config = dict(
    n_layer=24,
    d_model=96,
    n_head=3,
    n_kv_head=3,
    head_dim=32,
    d_mlp=256,
    vocab_size=1339,
    activation='gelu',
    norm='layernorm',
    norm_place='pre',
    norm_eps=1e-05,
    positions='learned',
    qk_norm=False,
    attn_scale=0.177,
    bias='none',
    tie_embeddings=True,
    parallel_block=False,
    init='uniform',
    init_std_qkv=0.0672,
    init_std_o=0.0,
    init_std_up=0.0672,
    init_std_down=0.0,
    optimizer='soap_variant',
    lr=0.0126,
    lr_mult_up=1.37,
    beta1=0.95,
    beta2=0.98,
    lr_head=0.0175,
    warmup_steps=200,
    schedule='wsd',
    decay_fraction=0.689,
    decay_shape='linear',
    final_lr_fraction=0.0,
    batch_tokens=65536,
    seq_len=1024,
    doc_mask=True,
    z_loss=1e-05,
    train_tokens=158300000,
    steps=2416,
    dataset='wikipedia_en',
)
Each number is 500 + 40 x the weight over its row's rms, rounded and kept within 0 to 999. Layers, rows and columns count from 0. Numbers have three digits each. The size before them is the row's rms in percent of the matrix's.

# layer 21 MLP up, 256x96, rms 0.5, rows 228-255, columns 0-31
103:485496453508504521535528499504514540493492479491498504495415458546566540515398534576542578489502
102:554530431429439569475449533515496465509533526457459548601496540559470470483575536512512505479498
097:454550529439483505522419543456471453494506475486483537543515513421513454512502478548424519492539
098:459484486526536506451535446438470497458474541454503516504465541437527510563526525567561442452577
093:537485534491526497435474447505472469453534469450574481575464401493479488465585498377468495500591
105:501503489464480513572492542503471527542488559479495500537422560468505452483565529577586530457425
100:483526447544550515514522529440475463575473488524541458560484483444573494489484514606506440461537
094:504515538432495414526511490465406502517483469546482455485493466433467467508438567546548556569557
097:472534460493512512539470501464359399495456515509509548525488491581487489476473440521505537538638
096:551530513466504533437524465570498483445561585515513513498513408498458504535519495490520516464469
098:503531484454514538515486511566530433486529516481582480509503447483470575502570553445510503452474
095:506496655481537560500536504559462527475441473505620472521540482556521468443520583473472489521508
098:524526509424395474548513571513516483454515461520467470533522481438536500455552538527551546470467
095:479475492478559501512519470544518517562411451498551543511550483487468517427468441594493517569507
091:502501527531473509604510489473476529543543490461519437532522525396465502558466489418528539476515
094:509508578359566567526456471582469466531556444530486555518471470488546541527498517470538431477501
096:502464489448489530412487466518467516527480571515448520516484404508582490553591441477527465549540
106:447522510516485519462508561505502543563438523523416490494489444570449544489493517556496441542567
102:471495571483496473498405491529420450516495525527467543456501549537445494523538542506497510505505
097:503515553456525456440560450485432499479584547571431470485497518511472557520461487468482535461473
104:467467506494485520462528540438487525472449497504447557533445512488457472546531468547396448451472
101:588445458510522520535532512530478496501519535495447448510469501494480510559493528522503563429513
090:458533516463497524481487585455470477566505484494444472600550525439485519545554541448455539521546
106:484480400511491514522455493513477472560488501474551493510488485528501526516511553575545559504543
102:501532463532523445519537467455504587577442520522485527459472560476527495518530544532491493546543
101:493503516515527507490416458540507470495473513565542485484516556499491439516477469529468506564583
098:478490525491405460498581455583434518490573492497528495480509448442511543483463569487441467492459
102:440531482571552548600478453518499483529531481482499504537438503543481504500524478504564487561534
# layer 21 MLP down (transposed), 256x96, rms 0.377, rows 228-255, columns 0-31
097:442511537457488531549450497497491581487488531537512466462536480457570515475523538480458592446544
098:529481459551481487504477504472481513501459486444480533444493609501456522534458547525487435546458
092:484487536509465499498459496514483431500445456465584471474564489479502495481521524493501517485440
097:531427480493534464531526468545495421476547469497474429556544473498559487560531499467490481552506
089:458462558476511497492476528477526477529462519428436451476503489405498462503447492628489499501514
111:415444471544486638526524536538517550476504473528457540424491461481488503500496509427503493482520
098:477465544471416469452532488525429436471496525416499510438554498540446493556469471473534506575476
084:466447503514500522516506450514500496483542484518547543472505482506532512527439586473475542460406
094:523490384509549531531492524514437482521546486523497470507617545512453486542462464504485514465548
098:458433483534554515486587555441490517520530468483556509426511428553471555512438503473549505446502
102:528561433455476497525464521466472527498506458490553488524492528524538568494436455528520458448495
096:501433421456462458483432439467520548451500479555452530437447526467524537554424502455552524507470
108:580465512407507551461548507458528475450464475458557514567496527437488461481566493531479513548449
096:477530487456483526435557554535453530425494494515477582461471423545445413537514522599581548540576
081:497476486489442550436490475503556487477553486428556496502465566463534516474493427478535440540551
105:510448615529449434488488516438564485489495487492504557494497442566505417473523555517577484482510
089:425505478493526426507488461551556582495537443480493482493513449577413489473428490492490487500530
106:547518447518561561514501452521512442509484502509450500446508545420497504518540500536511484495471
100:490478526469581479530455487508555516550451565543527470604553469501560516474551524489529493472490
093:553518502461512512513490513556525483401513502421528535467462533539511470423541445487512444548548
099:493449444559428439526443471453522540479561454498523503449543501531463527392524511491467509499502
094:653567514482496505438458472533495496482507511481478538514516483456505538525495481468535472466528
080:488521555515541557547509552485532447581514463490527529441447498480479533528411473612463512479498
118:521455541480514578552530486464523431542495482466517490519534564561448560498486480431514456543492
097:522542510527479517461507540449506534588457595466511478485449532493517509543487503545454528566457
099:512502504431575476534526548493497458439544521479460527541455514538476544487518476482527451470457
113:560506508502584503492400505470529461511507462432517489443549490463509504537483472489527552499524
091:476484450491428486587496552465453475465539518466464466478438484447564471477492522491508501453439